From a checkpoint of a small transformer trained on Wikipedia.
Size: 15 layers, width 128, 4 heads of 32 (1 for keys and values), MLP 384 GELU, vocabulary 512, 4.46M parameters.
Architecture: rotary positions, embeddings untied during training, value embeddings.
Training: a variant of Adam for these matrices, 5243 steps.
Each number is 500 + 25 x the weight over its row's rms, rounded and kept within 0 to 999. Layers, rows and columns count from 0. Numbers have three digits each. The size before them is the row's rms in percent of the matrix's.

# o: layer 8 attention output (transposed), 128x128, rms 0.173, rows 23-31,55-63,86-95,118-127, columns 0-31
# v: layer 8 attention value, 32x128, rms 0.127, rows 23-31, columns 0-31
# up: layer 8 MLP up, 384x128, rms 0.144, rows 0-60, columns 0-31
# down: layer 8 MLP down (transposed), 384x128, rms 0.144, rows 0-59, columns 0-31
o86 104:476470544465478516486461508473479502493535493529505470479508521486470503478494500520504492526507
o118 105:461543484541495494540500488479510502536516513475519473495464477501484507454491533524463481517496
v23 092:496482484496520485444516490557505494484528514492520516520471496495490505532521531476521480515516
o23 085:544498504515490516516475485534557532430467494506437491485530530519521498487471520480497517434511
o55 100:482495535497520491523502505485525527501501489511466526504485477518471481481475500530523449524502
o87 089:485500499495474536473519501479468521548512488531542481526482527526511530491540522496505518498516
o119 093:513500490536479505513512500539540525531448505482460456501492522446534489477496502507490508447459
v24 083:520506482473469493517491476512505520490445501509520514471510464488503516540490485519463465479498
o24 079:502527521496507492514487545494439544493514503488439531499458505506462528467499497545451523538522
o56 109:487536424515456502545535502467512534534455447486497509549563497541482506505496507538491505497536
o88 081:502476498453473489515497487513501495466527485494490519499442491474550435491495490503503483508519
o120 092:483527501476518468486492525509468483482566502500516559550524506516455485508477513527511525539547
v25 101:527524520494486502494487528514528464544507475524485478523475474502535509517510440468498546542516
o25 093:526467506508530509468483570511514505477475450551460505527492492499485466477524538487521498545507
o57 124:528541525497486488525500506481512481518536528506444527482512479518490499490495463473505523520501
o89 095:526490510499533486484494509511533482509497483543506525478467501500472556478522504555461473529491
o121 100:487510471525509542512485528472523510496457522518506526512449468530495494472543518509503500536500
v26 087:517467464472525530452495500516473552494492424527492480499531541476492553532487500512498514496465
o26 094:521472521491503488461534547557478509536518472521506528504460479502492453506517519535504485541488
o58 100:474497471488508479556543453537474548515487482483466496509543474488511438449497497501482483502488
o90 101:510512495520465447529515502526526496482485503474516519498473487451506502536528469501505526524486
o122 094:531456507500503492458469519548430493497547482532527499528470475530438477494513526485501518545523
v27 119:458466468493527471488506494514509518465527528505517501483509540506538507475491466521466462501505
o27 103:503511476487488495513512459511510509479505523495494482514496510529493504522506487543441488448508
o59 101:490503505517526519525478527455548495482501472504535523498493499496493480490497525510514518511475
o91 109:517465489527492475481523499465416533510509512514514504515495525528482483507503500485545521484519
o123 123:470478497492488514494501449493521568512478483509447466468459498516511503527502496520498492462474
v28 100:518499496508496508494502468507494461498485489490476510513467453484512469553467523464528512476509
o28 100:498488505487504488524517471487569473475490462509498556490562484484496519481507484427494510520503
o60 107:499530509465447481523516512515533527463493507480493503457500503541500488468505457508548476510487
o92 094:554488514523465508493485477479455505517552516540484509503524506479494531500510534474495511512498
o124 107:525513491508480467540524492493525429461507523475500535508524470518477503509506489483480515545473
v29 085:511542504504507506489502534477511490517535503519505509529533549502424495464506470518484473503550
o29 087:497484481522521525497464482492511549503453497555471465481466481506500461516538517525497487480503
o61 096:502517517508530504505500501499485554450493467495477495481501539516511490547487465506494509562511
o93 088:513547457460496496490489518492526440463518524466529537507484492508509542491513460504492501489490
o125 104:479551475515463515510510518477551483523463520499502464503487466530498504460533519516497521471517
v30 088:508540502512504501518491494486508488522478443505509521505495514496506505534511474550529529504471
o30 094:520466484502511523503496520479490526486476482550487518505498525508480468519506473507530480549464
o62 113:487487463480531532495494476505491508523478481523469486492534513493451483467482544458545499558519
o94 089:463521472511480474530486526515565425442476500492494502490490479529506533479513449485461495503497
o126 110:513462486478477509490526518512485485477496527484478524568516500516484473482506532469508527503517
v31 099:503505504457511515504503474494505490506500490490495495492458488497460532493523440542479496526490
o31 095:535487508508476518483461494520467528474506482528459484522524508511517514492474533476543547473519
o63 107:527529566510468490511481511498545504470519510538534476500476526554520502533515506490470508500496
o95 100:546465539486512462461533488490465522523495491545475476520498511499511498508518572493524503499520
o127 089:507467435501484520505480452514477552509453526531447478481478518509551489471502480523507528477497
up0 095:522553506504489513520482501521524501570548475490488508524471514515499496504485490525523427484535
down0 086:504474443487501517537471469453449491477482504526538509487510486473526509523506507529497504470488
up1 116:494532482511527501465487498520533558503551493503458501542519509509486477509501476491485524512510
down1 122:496494445508506530489522464500560465498525481513487450492507457497486511515517493462513475445516
up2 101:501500494497511522517486506506527522484446514459492470520515488480545481507519462512467484487465
down2 101:509502503529538505514515525487457514522499482508497485459498484498528484499518551457483511493535
up3 094:493465517486484505502499486497562515526526501471468467500533512507504525464476492525474529487511
down3 106:501500513475481532489505538502528453510473462489490521510483521449525478499533517477440469496535
up4 096:514485502490501473522507512513560527476517518502544486525505482542501532508461451474467464495517
down4 099:518475470520507495469488480525527477546523517441512480509484560501518517505539529522506525472503
up5 090:479509491523522497541476513513470509481485436490528471474520493509518505494477482511494523505502
down5 086:448506499485477506495531490488511495528440509522509507518507517505471495475573510542497502492519
up6 090:536495491513511505516472498472506508525451504510504505479504477510524469500454501522476495521562
down6 108:507523470509458503502516484485543503503497505501528483447477505517509480515480441554531481514535
up7 100:504487468550518498462520511481551503535525479496484482521476516510489468534503504495517500488549
down7 101:523427489503475549528492501518503477516458482473476532510525512496497491545545467521512526519536
up8 097:509526487499453511506502506520544494506484524444503464507494510523506497522462472540476499426478
down8 102:488483544529484544521498529500496480483448523495506483485477494513511493501526516514507523490470
up9 099:524521502480538507542506468501494524506479502488461512533494507515503508511497480464486456474527
down9 098:486489490491516509512516487509499482470523483481507504485452517482497448444506499502466475501498
up10 105:444535468498515497491497516488517556506498497497518480557496505502505486501494472530471503482481
down10 108:540510478490486502486506464513495485542490497490491499485528480523491475508498517551505486482470
up11 100:494516484498491470559461480543531481556509517492540467468496515516509520465467505512507455482469
down11 098:503520520525462527500534505499477468496554506490451458502492482491494534493463458509491494511488
up12 101:466469499481499504485491492481534504539532511461500538507496500521503474502504472480525501494517
down12 099:501504440500528559484465487549473478473504503527508478505487540486482509536469500514511498501484
up13 089:515506517523504499543498493529525508584459509512481512514539523540566503481514478445489441488525
down13 079:496455483464483535502463537448517465452524519492510473487473511455525532502449511514508521513490
up14 093:532518484489498528489481470595508488527503442508505443535507503531516516441488467468487534501474
down14 085:540497501468472532524478478506436485505496514524515469501503499471514505510507460451494521523475
up15 103:519506534507474504504513509517489496508499465501451507477520491501518535525513476495461501465485
down15 114:476475446527484518485510489477482505526484514522487517454484495536486471522500550500504527509533
up16 105:485468469497498530464511479517530570552467508482481537520499537545507464515483458521458494457513
down16 105:502504479506490521487532502488502573447479456484524506474478519494523469483523489493513475477517
up17 089:506465477503523534490477451530494556517503500443531465482501525552516512514496475516491474476480
down17 087:508459505483508543465493480487418483525481498495551494472475501496535530503495493509500508496487
up18 116:523493480481504543479497470485496517498460492458498544517533517516508479499494464470489499464509
down18 117:533515454481458477495455463506448502482482484464510512497454479488559549493513499488517537505518
up19 099:497468506525493490455470518542491531568503462503532522494510487513449517510485527526543489502493
down19 097:524489461499523457520501528473481499447498497512477508478517554531533504496506490522540519502495
up20 101:461556498490495495520481522477508562525504474515464512465531496521515483422540483561511473501494
down20 102:470501469482529479545517491504467492494508494497498508471493526482470505506477461524517485512487
up21 089:545504517578500448514516472503530509524508490506505515494509503488481477529479500510538502476477
down21 078:498486524459494562468495471492529505540490533495502467506499529452523510495525503451518531520481
up22 086:538519525511466470538491509552492516503556516498522483490477509474502528497462525485524502487479
down22 078:514484497462517557487500457501505466476507524557482463485442515473509542509488500497530467533469
up23 095:494455482484505530517458480483511501507480520513468499479522488507530501462490483482490533504457
down23 093:535493486493526448494519455510458499472515504528502517516527503522466480498502539524513531490529
up24 099:457527470472525508499495482478531488492537512487485485474509547508527501414504473468486501489515
down24 093:520511497500501482539510527539483497500529473487534511485461478509508532556520469479501522490489
up25 111:498537509507511527520489484513556490474482480491531514499507498539524483491488495501508506421489
down25 109:490465514484500551547542513524487500489508508502492468533493508483464505511470513478550453467473
up26 099:501531473517499523501517487516510522527523442514462484544493535481474460507478546514521489512498
down26 094:495454509507474548496501480508445499538501504506488505481488486491489515503521493501517463496478
up27 109:449547505489519479498483510545499509530489474498469498491474480487498490502489461565531525477502
down27 103:438457488511486468506500482462487458485483485515499499525482479499489513459492482467569516448535
up28 099:533503485476526505472470503490512526535487504502491473516497494525511520496504495527492531460496
down28 099:559485502518482494546473465503481554517463544467532479446509505468512529529469467489491514468480
up29 100:509491480467519521480489508493577503530489537489479484516492523472491517468511489549494499499483
down29 110:515517497455510486509487534501497455490455528493529470511524552505504504530494475507557520493473
up30 099:498515513499515525533491469487507529497498462495461500513508520541425495532523527529490490484514
down30 089:518498523480495488503569507501534506523546508467493474481475498487499513502501506498516479492497
up31 095:475450464518473517493464514516516543491535499497506473535480508481523449462496481557505529481523
down31 097:451507509520507496516518512470532461474527503489548491496495547501494536493475488507469484521527
up32 103:515502464474539529496484499506517520507448515495557539485520516535485521509513481537481485491522
down32 102:519490525472527494501512479459508492539515474475499523486504483502506527485520523510511520459487
up33 101:538526475490504499497510515478509508509493494451457497535555528481454476526474500506475504490485
down33 104:528504552479485516532517531489424493482493506492465489557550469493528472532534492520500526514511
up34 100:527467491511519486486454488504505512516528482465503471494524554526504477531508484549531518477508
down34 091:496481494497447463475485454449512512477481506480504515540488523456500496485500485506528499547485
up35 096:466557491514524483514494512530487489462499469480487467524514495481465518528471474464469500509518
down35 095:469458503516514451488530486488462469523468488478485475468490494533523481491518510501504534483525
up36 108:453510498474516526503491480520495534490483491513529477456517481502513478478508492535495467506497
down36 119:519501463497506524499498550462480510505513493493482537512515527500507520512517473449466518499452
up37 099:472504498475534504508482513549511488550484447489505495495523522523510511480476473552513520495467
down37 103:490489502492534514529488486480517474545491504517505500501494515497502513521506497498511531492478
up38 096:502486491492524509495480512489533513510498552484518487529514473479496475514505503603509518496462
down38 100:505480502521539497546520464499487473506465513502500513526507477490516454494473541500512474484544
up39 099:473490472479534516467487472530484536532487511497489518479496499522540504471493508540481515480530
down39 111:518538522498473463494470516488562526517496476451459492521472514487507461433494489486491448536487
up40 093:495532509497502494475479517503504530497492474452502485490528514494444500493464504499522534505505
down40 090:506509524505494462506474498507431479522534495494501486481524531535464516456510468488481507500529
up41 098:473495492473505517522471488450530510496501504494503518495528527522503457528511479468468523481513
down41 094:518474519542500496500554526547493503500552490513500461461461548520486506454498543531493455513513
up42 107:500493491534470521499500474567514502519488477478448494497523531510480466524481503524487467494519
down42 104:508488464494473490477564459517499522484505475471462452479478550472518498506478492525480437468502
up43 096:519489484513496517490485489513493539505527468506482485490500530527451500493485506525503528443517
down43 090:523469482498515500519513525473473479494504512497483489489487527489478501483492496485520521528490
up44 100:476488501514541503454503454518494586546501482479469505506498522528482479525424506514497517417502
down44 096:546508519527518452472571487496501530476504530523483529451508506505483509489486519518519509494511
up45 094:490491498481520494496480506496513486497469497478489453491525470510555452525500462476476471475483
down45 090:479472487512478516485530495525454526455505486484511499540495503473482515520495513528523479498508
up46 104:500522496493486495460512490500486480504500508445496498545555486509478466529466486525432464498547
down46 101:509503516515519469530532483547451526481494481502485510487485525433534481525499470526469495502469
up47 090:520566508524511526505495505550493551491492515504444511516481506515517509492519518542523504434549
down47 102:492513517501513492468556491537494478506543486500552522530515493535469475514470470487456508531470
up48 099:500479494479475497433486468494482514485499492470494463503467500543487453496482500492476476485503
down48 106:493502463475474501453501519464454501488511490503504510494499496483488529562475542507474487488485
up49 096:465556462538480485518495489531499493476536504469502484493504534512479479473469505511511519504484
down49 087:525489547496507520489509506503449510517423519461466450514492510499509509536549501487547499514515
up50 097:487469456547516527463510476526496520561521489518510497531528486531480488505521495515505480486506
down50 101:481474443507507524462498466506489506483468518539506528500482480517489465485513489517492481532493
up51 102:505512439463507569496501530503503492489505486494483473521503600513506513490496514509544508487480
down51 097:526511546508511454503513533530517523533470520515484508520523495504514495490462453511474495503505
up52 098:509521488504474493520486481548526528509478510499488484516479488482509432505522464489497484521465
down52 087:497503546477486467491506507533521512516501513505511497518512483474500483488519512474502508488489
up53 097:516496431497490550471510498464523515528480502491484499500494508519543470487484479521489495488475
down53 092:537477468471470510506512471510491501461525503477490499488503489525487510493489506535490510509483
up54 092:509496488545508512522482519500484517468492442470514499515516498509521499505516452517482515460504
down54 087:466507487488503504474527501514482491485502505529463457525468553497488480506571519515555514512471
up55 107:497525474516527505501482483486550496481547520459509509570495471508509488483486457541504538505455
down55 110:513485522492520494510481513495524493538502470509536469513536490480471510485521457470515521505469
up56 079:530488483527510543485485492515546499535484507516486461503529526498516526511523483507509496489535
down56 074:504504475445501506466502490493547513543505493514480455485491514471493517507533499525492475498511
up57 098:495491503474477540486499523506525505525504454485435500528552491496475498526507505505528484486539
down57 095:508465477507506549531488469521471493551501536463536521509485488480493507502470523523521468483502
up58 096:511522505527526502475522500516501505470487501522484499527510475537503507471466510498457500474548
down58 093:474500485512475498464494494457496509510509496488506531516492512488465494508464529495486559497509
up59 101:546547508510523481521522526546533519514470533508483502497509495510472487504457512507422495513544
down59 100:462518486465521505477526518522490505529540510476503470488478529462503542474508497476540495497507
up60 095:480475508510535500524519482504528516537505495488505478469517518534501473502503502523468515472495